Part of a small language model's weights.
Training: 228M tokens, 3481 steps.
Each number is 128 + 32 x the weight over its row's rms, rounded and kept within 0 to 255. Layers, rows and columns count from 0. Numbers have three digits each. The size before them is the row's rms in percent of the matrix's.

# down: layer 3 MLP down (transposed), 1600x320, rms 0.0308, rows 1335-1434, columns 128-191
# up: layer 3 MLP up, 1600x320, rms 0.0733, rows 1336-1435, columns 128-191
down1335 107:078126108166111121144128051076099113154100197152135089166135105086046153094118140160159162170114112133131161102164170130085148112093126166158092140103137146102097084088131153131113151096115187
up1336 103:119121152136095183158109054132178051107129139105175133121205164142115184122124086121077080121109157149193135109073086136081116152149127103109086118106089147122131169154125101116171104147116120
down1336 101:113157150132155124055140153146107191134128133143120134118064117082174105163148148148138127122174148124060088162127173115174203078137148169164091108150154117152136085099145203122087140141130128
up1337 099:063101097138124173164125113115102149173087074128146188114170131130130136153097126097079123156104116138137127142168162106199118126109109150084086142111154172060194102158109133133140107135146179
down1337 096:149156095079141100108149145120173127088167199103105096119121127143065108113122115129161111081163117079141094122138076163075118121125127108123198139177091153203112134131168122121128175109115064
up1338 099:190094086125119110173137139141143102204114120169170093120136121135156110126163106173173088105114183155111060109152160136161121079135135128107131120107166091101088158101102062095166132153147133
down1338 102:133202106126129129144127140176126166108057082128118145109127159092085094129095177065101126166130130097191185146119132117127148156125121100152107130148106157140123101145165126144159108098140093
up1339 102:156110131151172143165164145187147143128122119175118133087151126151146109103182109066085077122153126068113125164116083152135115130084137132169107080121196150136101140094092106119178121078068071
down1339 097:091129133134101123160109116130141146175142094124128134109124185140092125138132147187182132169130102159145094111085138122091120093142114137118119198105098127080148124135178085135088132138170138
up1340 098:084171163082144167148173168151224077149134163180147139133146134156120176146168091150124104129150112095073036152135056106174071153132134142141113109141081123142126156148134084176090026124088162
down1340 103:205105089159106085113118113118084096128110055076116119152114083114167128097115182077135130138102164099210204137143184151110157142175118128124138175134141149115133134116097129118197200131113084
up1341 105:133162124107148101126047124157142079151105198163172130146138088148136176187188117112092110095113132093115128110201156119132093171122127123069160120136207139054205076089135101187110121125070125
down1341 098:145095097136121156120176132074163153129156094150117119107097134104086105079075091175152180156155085228119132134047113171087142129157133184130105153132069102154050179143096159094147138148123141
up1342 104:108123094137162144151127130169148103145133096154152087117108143170119130185152081114134144184168117135123089119105161116187135133121091142126064053139114156080136116132148069093166131108118154
down1342 102:131153121117141079093142134085137157133119148140132142110137137138111127089100184136142120081093116111144150133142154142077148126108140079186158159138125106188116133152129216149089093137130105
up1343 099:105123139111102106122098155143148197126152092137119099129105114121109123125165094141091151113068193129146135106189086125174153127182111092106138144115137078112111156104105145129104170097133137
down1343 100:066117113157176155188177166108137053087136101137114179148169146128195110161133214109113132136152051107090097132126128069050081120096157139168147084167126155145112137105145134097173107137094122
up1344 098:091110115119074115123053096142148103128158127135157066136160108144121120124087158157134098198114153143127087162149160126102147120099121091111137172149108119092172147101157082195170094096162135
down1344 102:154110150172161092124193155110104179132134169174089173139076129106087141150139115101113173114176107124164151098097130102143036138187122134150134128105155103121119071111086140069143173155095072
up1345 092:127131098144163132146122096097113114183120159171187093189175097061107112110117169137165050122145108184055128132141131133145150157112163122135145087146150083135101135076179133096182176113145154
down1345 093:110148127066064105106123113162145120055113085154098163047099153182185113135085084081143144137108126057224119142104140125139088088146073157116128151111097152175131119166061095129110115084142082
up1346 098:136135114146129141150102133155189140154084164128145123067157086113105132160111162065086153112053130140089177156095092105083086108111146104122081131122177119169101076130152190052202146107147092
down1346 091:105179161104150142133141113108061120092190093120135128165070178112155084097123087152173104122130165170119121109149176142115126155152132158179168108108112103062096158102087118211040125145134182
up1347 098:092174111134123118119099165129174136111107140129107125135077192096143141114152194139144127101131124087169136115101155111105121142204054128110089108113143176195125141156146085140104174124183153
down1347 092:160094140097130129111162113134084133095094131096180150134174066151134175161130074118090179132111138156080132118132076098189148104082179165151125118105107100128101136129134158160156053129102112
up1348 099:062121182139105092139132144117165116100191082079117117165150144164193083163098098119104139086183160120098182099148117124149134124073141127137127125163085114167191096201130117127143178174164092
down1348 100:189100078081124154107084100117084159175095177145141087109138063091076206104123148186198143193101062157121091145096177152095114120163130099083118090091185148112069150085157115110107100087069186
up1349 099:136112147090157110091133105093145124111110190137103114104121071186126077164117170159163169154136176098147080030114139141154118092112136078155143063154124128083171066135119110132136186158121143
down1349 102:122163133136118104135119196149099140131131099127121114123115141088127183106103115092097131103075070162151127183112088139057143159199084168065143188146139110160118147100200124094115074094104126
up1350 102:121153094111139093198084110096101155144063175122134137150183127114157173088132164144110120105168120073104145080115121115089135075172111176091158107117116090151100102120135094159125143115150160
down1350 101:180128134154146163091161157104109125098168060136146143133082138079079077169105125191129082120124109192135123144152128146115101158143112081140133113109119122124155117136131125140156130207141101
up1351 108:109128160148110147114124014131181217101135056116132169203118116109122177067099133180147071069096107139172125076110130050057179147115062173189095119143140123132097155122101204166141095121142078
down1351 104:132121103120131113133159176120078045110102210124159093066131101159135118154116126058147145131183159107118100151151143186179070098147191108096129142093119114114143094130118054118091163136143176
up1352 106:199067127131153103105139108133156134094102165134148074152097162146163159161138106167073092135170124121168041100117137124105123158122153139051159133128114064147158151176127133120142152150170123
down1352 123:139153113096130108138122156160168135106119167151105150138104111143141095120158112084115108125130175183131078167153145138157145095159093082106145175164129160134116142164139086118114178144135095
up1353 102:152068160103143160209096145164163117087073075101141150129095108132135199163156146123092131127142191095079157139118109130122143099081176094120185099076094169125092135134168115163132117088122125
down1353 101:135128099134095115039149138084155122131176185160118089160128173129156070068096142127130165148116157160179119119154129127149082130221130126135085147157144125126133104137108103077121161131157091
up1354 094:152138118136086140128176119149093184143137110113122146123119053118151096138137113085178178128152154159083081128125142087132048104161158118075116100150198146106094099195174127110097172173193111
down1354 100:057126127166153109102119125112081066125107112096141076128123134076110150133156134183133096074126144160130169147139129172091138095139129153093067120122135145142139093119108103161136127129100105
up1355 093:106164106143116096157126118124130112088156126136130140140180119043164202211108130113124140163116127147169103124088155110129097127097176073070127107099100140082175133186152096151101150117157135
down1355 099:088083095145145146075146134129106139115096161099142099116115179188065104057108148126142145067125096072112099134158091159143166125134111162167120134127137125188080120063110152076146102168105070
up1356 103:157128150109146110101085135127133100184117105171169155159132143069104099163165095112099101114118158063109167119123154114106156145099077101125087159127088132100094170102139094121122148121076123
down1356 106:113136089128096098158121148149099203143114104090097134094091077125152137106161158174102121125164123154137120138123169085098097113086130119106119087106164155084167057175131116157155127162083097
up1357 098:146153137130156126168117143118144098178155168201091072094142173147128121127092130056081159172128166103077109134180162074154116134148078122100089116175081095134118096169113124125200120147109130
down1357 101:120086108169071111074123120145122159127122129129150188202092093126128150161168141167171087092181084175158106133112131158060150133135135112168109162076221110127097135126136103119083122152148107
up1358 101:148129135136126090172108106165160129074107114101133131137131130101134182122162115138108131136204096139072124124084093142141137132059125117096102158120114140162156136099135150189101135144103131
down1358 103:168126115163116157077113149057095127143137107145117118131129110177144116126102180094122131119043148190142155162189146091116133088157144126102178127138124119129108106174109088067145150078156154
up1359 094:112117150142086152160103144153176111154146131117133111082085125124149128115105116119061092103131189108117107133069155095124157115128138124147161115156059107142094136162168086126225129170160117
down1359 091:086109159115163113044153148126110123115112117163103117144144150128168120121149135162142177135073115211104155218143149144126117104158111156114127155109146172143115076102119147152069129116137105
up1360 089:147167083115135163179132173132117121103118135146073087123120117112190136113125176106113147161104112137122112210115133166104069081121123124143190130150135117122102189158159122103130103191148221
down1360 087:121065167152117087067150124138146146189135110091169127132123098115095131131098110136122073131116147140149115100157179143186208192143115149111041108103104135175145103122104167130119132033140058
up1361 095:156126171182122116147125091077098155037168096153119092131152108127139115101140169164188194130138169172116096090143085108121137078104152127128141096074165104116115146155139117136058127114210149
down1361 102:059126086097087085136097168158138107144141147114149153084097163122097147174093106118098080110102087101145121149152130085076091192112135162072095152152089132075126103066164091139156114183121136
up1362 095:071207103107163096170184141138136125155132111131140109151177130133110147114121083146144167146151079123130083132142103124125117150149110120089073101147152106075141100121097096092106099108145059
down1362 091:147089193130094146108062136103111154134125158126145135111093130152158098136128162129088126071096151151148166163129157138121146122123120151165158149072097152158096140122143191140152115157114145
up1363 098:074148168110105126100114126091146139146086126173142166108151036105161154130116104141169126109070114126106071151131130143113144141105182098090093172142134186126129119094193113131109106158154102
down1363 097:086109069133135142163172135160081105144146090112134091118124162186160155127161177141121100145153123096106160181134139118136119170137082146140159158114108079144126205174099130154160128144102190
up1364 104:119097122124104155135114145195151085114099098058100164144081088122081157111118149078096165095152103167152143141131118115152140126158184057118131135146085187126126146114161132069136118121135142
down1364 096:182186125099137134123124144107141116132162140159148126125182174152160069142180093138153100189071109114106102095100131129120121085115134161161138126108185070115087103141088102149085125105114103
up1365 107:158138153159122155134183143095208132121133152118096140124102122115122181166067108118132094129103160139195172109109072119114117148137153111118138118106096039148115115125112171093124103097140146
down1365 104:120123089123120057104057140180083130123121099121156152117165127120120077103155143126078178127122156106049120124101163100118116110116100144129105150133187192083131172097125113143120153158125112
up1366 101:130166167152112114135128098177139114072114114120095090110135117151078204103092099167183145091088116155127116164119126121067137158134136111174116079132088132069088141093093109129081093104147125
down1366 101:140112096082135137128118154073163107124188157117136131171124178143165110159151086125134126158209166102146150119128161117180148132096116138121152125070168139137132137144154144120203147158131106
up1367 098:113125156143081140134141120095132109073150106110146120179135136201175197152142136133152119108149099134170092142136164156191146109103154125103165170147114119157157095193091164165124161129116117
down1367 094:145097143067150109137123153133159126164070143119080136136111133024053056121092089096125097149137164151114153094177113126099126141148140140115117105113114113097121151078119113147111109184139148
up1368 100:140136092107121153123129091109160139187063108092136123183096156153183142116120153092134122121130086157129130105148113090152164172142100142147160121136146086136131131130135139164186118125103144
down1368 099:113126153158111100139130158155085146060175100143093092144186120125096164131107096177151147133140158114146113155076175135076097072126133100136117109143143117099147100102133133140087174123143156
up1369 097:181065111107163159093124128175129078159179137096091167135119141050181133124101165179071179141118119199101091136153138115174102086112075212053149141113109120120157125130182174108140073108192144
down1369 100:118160140127106121133137138073091234103100137153154076102149113177062127141163103092161108129125180046131154126103134137085222203154205080100090097158128158100137146152094082101076139159122125
up1370 108:116143115086067108149123163134185108135102120137120140133153147105139125114185122132072149116093106108087127165168114100019147136125125146113153114182176134128096159105072106098128138091161154
down1370 106:145171057134151153155115163093122252146123114133167098124128150141167111143090106147061153109129010198120132153141125166090120141155134146102112093163103169105115126171155155162054128156140150
up1371 099:046173128097177187129145102122247135157108137136149132178110132072126082115084133137123159128144124171120216127115097108135095156170074149089096135087172109153092067181102146108119193119155117
down1371 099:182080124148102075119155108118043139131147173131130107069125145198141149141147132088160100097155141091138094148104095154160080102118129085120175082160120124092158176138179103118128101125086094
up1372 095:143177129096113132072151102154126136152158136143099089094105123121109131096123102104125097158073140182166153169059123163135137102167153207154107132132148168119102170127165124092116138151074077
down1372 097:154112124130124097130171152128118137111095109133135108144101126067197125144171144166167173139100135096108091100087137113109070202014123087148128127108170086149109126090155121135207130092187091
up1373 096:170139175103127133146132144128106140160081165126093175135125099129145079085123110115135163141164128150130108146144119122185158164065120159121104144137164169114148125091134146070121142129126131
down1373 094:100124100142138127101154141158133176157141064137084110071165135120085201176100094140130058119121138153081130146103115151124060111149148141121133091081094148138083151159107132141124117104110169
up1374 108:149112144071135112163100136157152087134125093049226159077134152137127149058082179070182121096160152144162128126097130123070140114137162172144116155126139115115089107121157127183164116136127110
down1374 103:109112105159090163123159098106093158101154151166055124164119117118151174134148066099072118147108129073019132144130142154164136144088105122128165086132155200163157115127079139127123135141113177
up1375 094:163089095100091197148107104136164152121166113108156171121163126165147165138091139097133095107129112129127079109142155110119117168159134161061091113107132112192149105176124173072131102163184144
down1375 095:113148118162178075143209161110119122107131150154116138124053132077147086096148131143090157114132122082092142139130099159104113105142143066157148123107124120122079147115118081189170161083089131
up1376 093:104140158118119116182152145179112180192100115078135116075129047137115067116205113165147129102182145125074135120172176122079120116128108186118091118135128095132118169118132102108116123089143080
down1376 098:174131185117135120076041118072139112109177146146134122166128167075111126146088145135123129109123134143165089119145065156163137118179158105145137076141166136130141108124157123162107123161125102
up1377 103:144097151075137127139121054191147116158161157151115097166217143120076222169089162125113141126106137136112151083096194117107115113125174133129142136128191171179109115123130125118179190136121123
down1377 101:099121164150149169158167145090131140137101092167135128113123127111174102060106109167091128128109139108095091147115094107128194139179159151179066192087119089119105144101074137128060068136154126
up1378 102:142120131117064126157108079140172156110120082178118112149114126136175092120007205194128154146107104116057155096176147111125153096159150108176073092062108133129084117121121179138173080178161124
down1378 100:147137149099184149153168161113088095139172179078149127120100108139090174139255087103158157125162175156171065166103085180139128116094109131073192152187149098108141122123099054155104141086120116
up1379 094:131095091166106103168164140131146125149132139158132108092113108133184186144122107115178157121148127153080106122098137121119133100161030119123116085091145058089154123153139102163123147118113108
down1379 094:123143134079146159183131170105124099159144155095145134133109118115105103152143134196133112123096125113143155144113115138137132099090243152105148143128134168116079134107120190133145151191129148
up1380 098:139135083145155102198118126113131072123096088141152131152143096110058141095205158107112128132138111111116152148150114146104162101082141139162163151101100072155080128098108084121168164127169112
down1380 096:119162158118099167122126147161145168162112169152110103093137130175202145140041095149115144128133146174197135087109106094149105146194149158126080119194082146117178117129144156146093144124097127
up1381 103:068169115144056174114174086130158175183105105128140130109112144135105103126102104132148148171157133110120140088151124143124109153158162132116140149128138073164165113060098144117134117100178076
down1381 095:191048127109154101137108138084116119110147125139131144104096119111163111148160147069088081136115090133122129134135101117118191114084104143129151155123096153143130142152153070087095116110075146
up1382 101:172111163161167172140126169113173067117121161083077113125086149109088104059076194109194180160070102163144099129161143102136117149172091149154121124090128139081131144175159149102092129134151091
down1382 106:098084105130097188117098103140064177136139108148130075104157124160171158163122133126068131123092162112098154103096135101090086090090173081124160162167173180095125142049114158129125102042059184
up1383 094:105126100064116139160135089108155149150112140187126086111123137187084149158135188117117091146110115093121140140119164152103105120136143100110093134098141148139104116152163097071102143094157095
down1383 092:132127138168132112108124139118102113115149121110114161120137094086158131095129090145147146087150149152124100135133110118147174126119116151144182110177130110077157112124114157215120129120069141
up1384 105:067125157123100126154049152103111212109121131153114094130140140071147127135185103129143158121074131120156174165128164178143142081099125075163164110119104097181117106130159137139161088195104162
down1384 106:166102108119179123132169163133143129117128083153149102120097137193105103120058137125133134157188162170114080117121118047082134183177114172117114173150159124061109172112115121075126132126163129
up1385 099:139158146144170144113121074134150102094136146130154108127104140087154079133134089125158087141170101116130113105167146193169094082097082130077136137109083128057133126180093080114115137140128113
down1385 098:136177162088062111147093147083100152160104121161082132134150156080141119193113125137091118114129163155141160163116178097110130141121166155161148118078179136168176134078099110153170134168119127
up1386 100:136140106049161147100140144149131195084096158195180172134082118091132151173150160125157123151175151157085107087195177124105143140164115190156130121146110114146112123184136166147091097111132139
down1386 105:134135135225113060138134084118131046184140111108075064162166141184173126088099108146123116122098105141190116110094113124166146114030152129149130154112118128092151120109123124134146142115084131
up1387 097:138099186177143140138092140135081120133136114123130119159164114137173122148148049145125140165183120149116141164113126109144157208105125123119116092175115096092106173149161108121161133081117106
down1387 095:131176085107084112115128197077171139114111126122087175131147124133117121102108174091137119119106158104116116158160107170125109135120139113106108144100152124165167055112149108156062134133128169
up1388 101:147107156084181152124126090105059123098130132117131163107113116111156135165101166101140174102082106124137073156134143153146166167128135176133089107210141080091118109080161187124149123096147146
down1388 096:140155112140109128135117187186168095126104108125131073162158165128085120102127106123117102129149114126102178105081113110113107105126122116160153122045130188174130147189120103171102094131134101
up1389 096:146100107149077114102106120127087070136071155167196097145072180164162135139137137152142118143113166179122153159170079120149133139120142121092154057152134123057183118143116149095087122136145120
down1389 099:129165115124210130120136130141121162120182085094054152117129089117111096136095103091131099124185102088121122147074175180144106129115121104184117168115135122181104137114162064160154124091100140
up1390 106:162081132142123095136090146135129164119118134108106137105145122091152146116137083148204110132140121117107106154078124113110106117135085129163147105089144173154108179102203114176175146095113093
down1390 103:101162126127125175106124108153104112148118120111132115125121147192130134140148155096079099113137166110170142103152145135116121125100137157145117128098117082081101085155069165153115102101136202
up1391 103:197116132175090128152112107148137084152090097145179144144149164083141132108140102114152132111099113070163150152163144127104054074142113142096122076153133137175070106128081161148126166131030127
down1391 101:075119110092152152138145139141114150104143139126115125090115068163134135142108144137070119183159165180100086143068114111137173151123164100163104177093126087088190185146189154128150112113185116
up1392 106:162142075154111123104153152094062157155075112145148155153147182111106170129104144153142130073166138123132113119157119176157163098115089109162116173157178134130149135181165180132066128115155107
down1392 119:145137102103102137129106182122136096129152109103140097211088157134154139078110178208134130149160120169132080099114180084103120168155121097138159144109107137102138100164161075152149168124171108
up1393 092:142181123105171141083200125155100136131112101145127133126157116047096156107144121137073119148129200095108160131128134069121138179119094105104084203114123113073142115133183152074116124187160159
down1393 095:124095159131122117203109147096202178101134103085145125159119165183102109156130162152134121139180076165163127057147128159111082074150150129095143103110142174159140175122140120118125117070114072
up1394 102:167123097158077150165103099154116107152180105128133183066147098171137081046169138124105125119147058144169135111141089180092086060132109172155132087177090136084136118143161150192178082148132110
down1394 099:097133156116173108118170185116150142081100131139107080208119174114092144192076112128180128130094165110121136116131170097142138186111126102115114168100154165213164143115101083107083194116116135
up1395 093:096077135165077172142152099049117140110114102134091125175097130100207156087180131102127081103113144129149086118168127108152066102158101109165114179156105133164144157115165105078163153121133125
down1395 090:100156132065138116117095160205072146168099175101154096131166127139076106180100170122151129179151109142123180143091149166073192130135144113113113110141154089097160117158092168147136101122103154
up1396 100:111136086135128108148108096122124129103130170113115169193142130083131089114092161126146073112072150098074159156165098128170080127172137135129070192185143135177155110128163101130142102113059110
down1396 103:132128131119132177124124140118114118117176101146136087064161171165132155122151111150149163163200134166190095096095164107118148142059110102138157062088117152044101141102055177134142162169183158
up1397 103:187132102109090114068142080134103114104163116078110110181171102177152112090130160132132164107146149166114101103076089148132120170185183078144175142127136050126163118133041135072080160156149091
down1397 110:102098176131152165162174136146152151144165074150151148099109140142105085104101096140115080106125105053094142093205118115066129103165090132121157151121088190170113137086190170122145142111068164
up1398 095:144160123148121151121090167098088068139094124089088164148114180144136140111118097120147157188161141122131121114124127100119162096080173125210123129105087179111137158113179129120096130136097162
down1398 100:145098113097140119169166125121185199114134114119119095108098115151147127131117143093147122088137106146163142115127116151137077162130141123082161139153104109147103091129064152125149122153148100
up1399 094:125150201098129166111169057107180119185156139116098070131123112155150186131043133130052165169105108162074126113111101155110165124060115094077164151067154109136165107094163101149116099146190114
down1399 088:102115112109099093120080211099109172059139127134145184091168138092142105107169123183221138084151154120190090144155144117122067098179107119174099096160110154169092160176087101115142180136093151
up1400 089:136148092151141105164105048112128118121161094138096085165098133110133155137146070121081100176158152162115166144125112134130126125091111082196165092125136108112125158137064167100113126124206149
down1400 096:102109189125105177080168184149106142128109153092183162094150133157122153145102158141175140140106124093167092139156132138122164143137179171086066176130136169186080122123162145163174169142077090
up1401 114:096136178107165186172150118089123058120136133158080083125127132125140160131161147128109090104120185109104041121137145166199180166141107083196156081164115130107094149108077123118175157130143136
down1401 107:144154084116122097108140111126111184059120124140177153112131121117104119130052091162164163185163083157128176164103133140080075130098153177121112147130111154094145112133198166085140110161122072
up1402 098:163141151155058053123038110142132099125137076183085099190077092069077064145110114147113141102135130154143131090109115104189161125138139137092090100089115114115137140128111112134130063149143130
down1402 100:080111129151146189119173117128090127100121149098159183105181143179184175107154110086154096128134121166083128171134158091124105124101113080151194176161175110106105119108179127134139203145126126
up1403 093:115100138100150161149153105143105134141163111127148134107137110102071157169062124123179074149176129109118094101148154144119129119130128190095110131149083145077106157091119083119128105110062066
down1403 096:116127127184087095117140160074152176092102175096098110114128173098207137152146137150090148082089196128123198087045115146139156169085159114177103182107165107189147124143109132161089150193070164
up1404 102:124147086102110099161132129136140161119137088123137131107087109144162147150128118153112157131143113127083159191166040152103151127118111106155100117134147117156104120132152063039114160107137150
down1404 095:095104188150155184075106143124079103158098164136109115144151127078109132091119151146140132126127117126186138116094189102139090134123102155103113165096135190095127122121126147195138107149078089
up1405 091:093134163088115145112187137103157141153103171172117092122119168126134112095096152143125110189085072082150125120192131175126141087146205125079168166106122155176151144127149166162133082116194114
down1405 094:114142080173089109172055086195096162103169124050113160137155083153098115133125105099150114100215158159083089180103147117125092180103093140143137102135155109090144107106069121081181181103090126
up1406 101:112127181152085138101124115131090104180110101141097146105116100122135110152161149141179180112156127124079141177132173128100102179137137155098091139120134140178079139092184124043115152137087106
down1406 095:168116102105173188069158149177104135072154201079087124164187144117079060132163126108085104098083124117157168082105113152187131152123152104160137164158073129099171128175068120149130099080093145
up1407 087:111142109139171145100079077188112123141111122205156114133102185125121112147127100138126141170110148190120098095132096157184070129080107147131104135112118136114129140154106080167126124166152093
down1407 089:119090107121056064182165169090111154126137158083121135134133087146119174109093150098156110100147126092098119153095136148101166107188127123079140143138106157135123105128131192095104149112117129
up1408 104:142127107150157124138128143183089114127110128155177091124111142146092176138134141151171124086158104088121088185072144125146111160120107080144137147089121152111075120127186153130132118144071124
down1408 100:123097174106121153121151092107142153107141142147113178113078110121147109128137133092100142092096137160160142070123121109125196121143132150118142128135165065143153116111123120115070180100178118
up1409 100:194117166117078124162111180104116123100091201153050176107089107189154092089118136103099098125126142149130097131127086091145136115191130104164116100089113087020134116119132107131121116134134096
down1409 108:100121159111115181095193091128119126162134081105113142114066156097141137121160134139142130179131173130128130113168140135136118173119142116103169150142089170111128110131140124108108105140169155
up1410 104:164092158121131069094130144146151110131108100120112045108150134129165146098112122050178156110209110114159141148148121160117156132107085082165111097158099167127087102133167086139113118129090135
down1410 103:086164117135091159140127128112069057074139107109116201122106118134121163183139129227102152199138157157131115116114164079122092112123157162120125113127153130063165121156108103119122113070138128
up1411 101:154071079155089128159087107090118118132167150146138195099132180110154090104153133122146096128132172130057157182130126091124105114111119137053167074111077098183118121154098111123162056193164152
down1411 103:131225127091110141125118117167160156106117127089127078172128126154143153173143077148095145095100069141169091112103065154113167107118121124164075120121189158100114170128201187100096192116142108
up1412 100:122097188115114159073093144104138107073139126131110142144096151092140151071080071073080122088092147110137108111160087096136132147106121116090186100075170108147129129040181150087130135161126171
down1412 096:167089146144101096149120140167115163149115092116168103074111171140116063152180131171169111156141124137121125126118133096131117121189116174128154141168117139106069094219083100165086129086133134
up1413 102:091148158162146087131119155111060110163160105128102118103134087142087075122097159193113105136115110147121064107150131063108225162136120108141093120162115124117071075153163124068116166100137080
down1413 100:199114116089113162128133117137161142085124156119173150129145167121151145119173113089164169141123159110139158148134180170142041113141156153113164142102127079151188162130124122158144148129149173
up1414 095:117154154151082166151129129139110146089176143133122135108135097129086169138090147134153176155121079077135159135075142108163126185168141159107077105113098131138162056177122111112118103135106103
down1414 088:132128139086139127105147140103179116180086105107156100143124111069138096122144112118114101090165162161092091156166124180086136095118153106141168164120145103105124201060186151138132157150137119
up1415 102:132119151129120201173109127087090098081112145138122131110142148136135115073114107099104117098127130099186107120119091127142080123118083089127184134137128077097153136113114094140094148063159148
down1415 105:141161151146104105169157154166108130130143125084149143153135086139098168144161141093159141161168125177089113079124157178148125126152168163214154164182140157210163105170128140134116154178134150
up1416 106:100151145134089124112124119084109144117141093156092137124097094131081148080160195150073153116109143205155118149105129066174167158149106094122126129128203151135138090073146128136060156131141114
down1416 102:187068115134166115138124169119107113146135106130182047158127145145131121141112033112170091094155136061057108085144101157070079140116167113134215143107094121148116188171116113125153125106082110
up1417 091:078059078128162164116081081105143113081147099084193149150128089118134175130139109177161116092091135112066087124160090087152174158106138121110139141195143100111093132080102120098144102116169115
down1417 093:117157147123145112153162137151110164134105152140029119122115207116131093141092172116120108158119080178179160134083117200111133088169133131133161128088125134175125160151115131166141134131074134
up1418 104:168090170138124088153127144132067130165150168138124130140123135147175186159196147128156103133090112120116141118142130064120162152144184125089184159134090093173123101138090165080131167060190106
down1418 101:119155091143090135086123110131166125084104090113131144124118137114111040093083125115107137111150129120158132159139126190116101093158067135195072126097164171088125140162162118140131101172058141
up1419 102:148132107142053166144176078162132098082178055097121093118095139175158137101115116115069183196131140120149141143148120189132160168150157095175153153109103098121102129195141139097130126118169116
down1419 096:102117137126154091128091143122157151176115155188141133134109107107070102142127163154175089060141103094076132130113145081127119098107123140081104126161157105147145108115143101165150082181105129
up1420 097:124120142140127152184096127142141187106110142095132061112124119140061133146103124137155134129117150089125085097135128178168175093159122161173074130145148145124133124146165134120150089138177113
down1420 107:163102138098104119119128148112085077159099155204153180136123171122165126124130148145101143110114106146138144161121118087076119137176214172088141068110078083101166134100052188118075128090176111
up1421 102:081149147152102146141150108172163098143117124148133179147116098090155140174132162144091125075112116118145114131143121117148129165146155119151161128077168141113083114154127134093165155095168102
down1421 100:127127110148133141136064097122116133109124145127099097120145176207139099160152055151164133165169132120064134113132142149131128120087165144129091107160124129098189147138151132098083114110107166
up1422 103:148098133158085168139119185117180068085132120144108141151105168118185134140120095129160048132114157201124159092107129130139134107151102127159134097109083121120094139081166132146123091171149110
down1422 105:159146153123156093102128094147102157168152103117096130126134131051083135125146167111104135096153081105118094162121060089089132159129157155164143140071143130154114127088064112096102161085100163
up1423 104:044143088137151062147103128089053148146145118166129187160131125145143098121122154137120100110144134141117067082089089075148109066100123131157113182199100126096096099123160106088144109120169084
down1423 100:178101190132102168111152090153157111084110143062158115116115115128118135128149117119110156131086128126143177174216151138087144156163152139121144110054161115128168154115115144132134151143097156
up1424 104:141161116078127108148143138112093119145117073108126134160170140117156115130176108120121155141107108098122163113171079150153156067133138161116100091033154153158131120171150172071093149180116092
down1424 098:123089167134110152132101077111129157155152182116100104092114138172087131120076169146116122129148175137124083135059186108105152163148138144139167155209122119128113101135165108203113108091148116
up1425 099:169178084112110120093109103176131140138086090112121129133161182141157122171173136062149075173139121097145102126093042090131189100112103186115106168132140117104095118172103150131150116091070123
down1425 101:086119190154160165089130126109114112117151128140172160121087115141111115114116138200070119045167093099107177164148189149126112171136127111150157053148134091169129168086137115106126192162142115
up1426 106:056162155097118212123119131121082170151097164153101125122134110074108110099147105097151027093108130043119170127138073147131146165131174109141118137102128094125156135118118105119150129146128120
down1426 100:199118107156141107151139162137159122119162129164148064142164126198141134123121149169090197167163111182154126133140173135128105113119088127095152100192130138148099108140149170152122109090144125
up1427 098:143127137155106128133160167190141183088088162122096154095111197157161107122206067075087123122136160137130114090115179135166162096103158105091134102156063145052133102173102132106180074159145151
down1427 097:165122111082145116187104087076099130179121158129141126132146078125145124111085099200170111126151100108124162143210065119155123114066160114172161120087170128178151109146139160181086149106096082
up1428 102:103124141139114123170140058068145158082113124144127152139146086082123131097194136059155194111177191124129135139154134143160137133134166123128104093098096101103128066127117117120166123161113127
down1428 102:151114130102158120099160179152103144147138121099145137111126159154116134152068140163125113092065082073148133134128128100114093145138149130143130188174148118152146149154132121138075138157129148
up1429 106:103098155130122152180153108123133158104163064105179124122153096183096114084089167122119139094156171142127146188128200126120136121136118108105104140094153173155114139150125153082072066151106137
down1429 098:143161069146155073131103141124127142152100167150072138127097131092179134157150073151124098122080110089088104082141110106149152135120161152161151057162132076156135127086169125165154113139185150
up1430 094:159124155146176132095190096119144083146120138123152138093115097126121176147139138123123123166104195086135117171140129075091125158104104138177055127085125155081116165143146158089142144146155095
down1430 089:123128112074114086156148115203136145112151137125113163141108090149118123141090157095130107111154086172149142145189121124138179113134133106134193098165105075142087135122113107169076082115114133
up1431 096:120126178118112089090148120170108164143177090119166144126114141121134097117141154086132146087140165040097178223089142098107137116085137146138079123164115080075104109132161122098202091099140145
down1431 101:075171100153106185085117131131164132120118138106170047148087104153149234167113077124117140145105062216147130123209141145166119127140120140094156152091148167151134150115068121141100184200155142
up1432 098:137068177139169111127135089156069150078147121138129143127057183135102165117105105154133065153116114097129158133145078136209121101119116151147103093129125162179119121129117158163121122081107121
down1432 096:092105095094086143121159123119155105171147147113142157114161058140134056153118184113174161118157198111138101092115130152098149125124124061121134143092155082063132124160098105126119181118170135
up1433 098:168117144094135163154136193100143187117066088095139137100114111147120132150134110115111156124142119181095177151131049129114154159124143124065163116109146135098107167136106102180136140066122121
down1433 100:077128180145107170122127126152092095184193139082107168134144154161114138128103148127092168166161113135143051178140171153159077136074105127154147087155135116133158090113109111098128102146115105
up1434 096:093141140134129146195122087159187114152183173137099180115104174079131184108143100120091130128119119087117118076100145146190067150120110116160071133173141141121139104131150173117066103089098083
down1434 097:152126130155093114080119116093087139131090097108154088139149114164135120125127119132149105128177133167158144188154149105091220089116154172066154137086110176139162152125135070135180138175129157
up1435 098:171110109139059051118086177094097133191135161130114136096146174090138115103144141121147111116134156093127142078167122108126078158119116127163097207116135132157111101122082136106094098124115120